{"positions": "rope", "decay_shape": "linear", "dataset": "wikipedia_en"}
Each number is 128 + 32 x the weight over the matrix's rms, rounded and kept within 0 to 255. Layers, rows and columns count from 0.

# layer 5 MLP down (transposed), 1280x160, rms 0.171, rows 246-262, columns 40-79
[[132 133 133 132 128 134 123 124 129 137 133 128 128 130 141 139 140 125 128 125 130 120 122 138 134 124 129 117 121 130 126 126 139 133 134 134 134 129 127 130]
 [135 182 165 184 143 118 144  90 162 125 113 109 105 132  63 131 125 118  94 192 159  84 175 131 132 144 166  89  79   6 139  99 133 140 154 137 151 179 122  97]
 [ 80 151 101 130 117 138 165 140 139  73 116 151 121 143 205 186  86 102 134 112  95 148  37 139 142 146  88   0  26 135 255 172 116 102 146  42 134 135 179  55]
 [126 127 136 121 124 121 128 138  99 129 140 131 134 140 130 131 134 117 121 146 130 126 129 102 131 150 134 133 137 146 122 124 140 130 136 121 110 113 134 129]
 [152 102 167 174 115 189 107 178 139  85  97 119 126 106  92 150 117  42  78 136 213 116  99  84  82 180  84 107 125  61 112 119  32  84 106  92 190 189 140 201]
 [114 120 129 140 143 111 130 136 112 128 136 126 120 129 125 124 134 139 125 140 141 124 117 129 118 128 124 133 135 117 145 124 140 127 136 120 115 126 138 118]
 [135 123 136 123 122 134 126 125 123 130 140 124 129 118 120 127 129 128 119 130 121 129 130 128 122 130 133 137 135 127 111 133 130 122 131 141 130 117 132 122]
 [130 127 126 135 129 142 124 118 130 123 137 121 123 122 127 134 136 121 129 133 136 129 126 114 129 136 128 119 123 141 130 131 118 137 116 130 134 132 127 135]
 [128 116 122 124 131 131 132 127 123 130 134 124 134 131 131 125 126 135 128 116 133 128 116 119 134 119 122 131 136 133 131 137 129 123 128 142 120 128 137 125]
 [126 149 119 117 117 129 123 126 128 129 128 124 137 146 129 116 146 133 125 135 134 112 138 118 129 125 125 129 124 131 113 122 129 124 110 132 140 115 117 136]
 [121 122 131 144 119 131 130 132 128 131 121 133 128 126 126 121 123 128 132 124 122 130 139 128 126 123 131 137 123 136 133 123 138 137 139 125 126 136 115 124]
 [103 129 199 100 204 136 138 160 103 106 186  60 148 143  93 158 133 149 176 103 166  94  69 159   3  99  81  93  62 189  56  84 122 183 115 119 168  58 168  89]
 [125 125 127 141 127 109 124 114 128 129 130 104 122 133 139 125 138 126 123 128 124 125 119 141 141  98 113 116 118 123 129 132 132 114 142 119 137 129 132 125]
 [127 124 132 125 140 117 126 127 115 117 113 130 139 127 102 130 154 139 122 131 128 130 112 113 140 132 120 123 129 113 114 138 117 128 135 139 138 129 128 135]
 [117 115 112 134 102 131  96 134 136 127 133 141 117 120  90 123 144 138 136 133 143 131 109 151 140 113 146 136 103 110 147 162 147 105  89 133 150 124 131 122]
 [148 120 160 167 148 144 107 135 108 173 154 144 101 109 161  81 193 113 156 144  91 200 101 140  95 217 209 165 146 109 139 149  46 106 132 102 122 100  76 136]
 [130 108  76 142 206 130 119 177 107 124 151 180  83 102 115 116 161  70 124 121 137 186 142 108  68  57 165 156 110  94 133 162 126  92 105 126 133 138 157 119]]
# layer 5 MLP up, 1280x160, rms 0.182, rows 247-262, columns 40-79
[[100  81  25 142 190 103  90 112 114 143 124 103  49  92  77 161  98 161 218 124 246 138  19 104 159  64 177 168 231  79 154 122 173 181 119  91 132 135 115  76]
 [118 109 134  56 133 120 104 135 141  90 122 104 245  67 125 205  87 108 105 152  88 225 121  19 192  41  57 120 129 175 141 148 127 135 182 179 115  21 190  71]
 [115 102 121 122 138 108 112 137 114 122 138 137 130 121 140 139 117 132 125 128 127 139 126 117 133 111 125 128 150 135 130 119 138 122 133 116 124 114 150 133]
 [163  30  56  36 108 115 158 148  67 115 245  86 189 129 107 196 158  96 101 111  76 107 116 142 158  96  60 144 101 151  98 138 107 158 155 183  79 144 195  93]
 [124 124 122 127 137 119 120 142 118 124 144 122 121 122 140 117 120 134 138 132 146 144 129 124 124 122 126 120 141 132 141 130 132 133 131 119 122 126 134 146]
 [120 118 111 116 136 119 123 136 119 129 126 126 122 120 131 135 121 123 125 123 134 147 121 130 129 119 129 121 137 139 129 122 135 133 132 116 119 124 136 135]
 [124 133 127 122 134 113 123 140 125 125 120 120 127 109 123 122 116 140 141 123 138 137 126 117 126 120 123 120 134 134 140 126 131 130 124 124 122 127 122 128]
 [130 129 117 119 143 115 114 144 119 128 142 122 130 108 132 127 120 136 135 138 130 146 128 132 126 107 134 117 140 144 133 124 133 132 120 128 111 116 135 135]
 [135 116 116 110 140 104 124 138 114 128 136 138 127 129 143 124 129 130 135 141 134 142 127 127 126 119 133 122 128 137 139 124 128 133 135 113 125 118 142 137]
 [117 118 122 122 145 122 121 139 126 124 138 125 128 119 133 136 123 126 144 129 141 129 135 124 123 119 123 120 138 140 130 129 130 126 128 126 117 129 132 131]
 [168  95  81 161  64 106 183 207  64 120 126 124 177 142 110 129 173 103 111  93 177 161 175  89  76  25 100  41 130  96 152  95 128 155 105 140  78 133 179 141]
 [133 126 112 104 138 113 102 144 113 120 143 111 125  98 140 127 125 133 127 131 126 143 134 131 125 123 139 119 139 155 135 130 147 133 118 122 124 115 127 133]
 [111 119 115 116 144 118 117 141 125 131 136 122 130 119 127 126 125 130 137 131 144 150 120 139 124 114 118 126 138 135 129 118 136 127 128 123 116 127 141 134]
 [126  90 138 123 135 121  87 145 124 110 140 105 136 117 124 152 131 146 123 166 155 145 117 130 108  96 154 103 145 149 148 139 127 130 122  80 127 133 142 133]
 [122  43  83  56  83 103 118 121 127 153 157 121 100  86 112 125 110 116  84 167 109 132 131 157 100 152 105 141 181 223 156 121 105 160 139 131 120 171 104  91]
 [102 129 143  78 178 124 144 153  74 135 136  84 121 169 127 142  56 101  82  47 207 127 117 113 121 125 128  93 220 134 116 156 165 127 161 151 129 127 143 168]]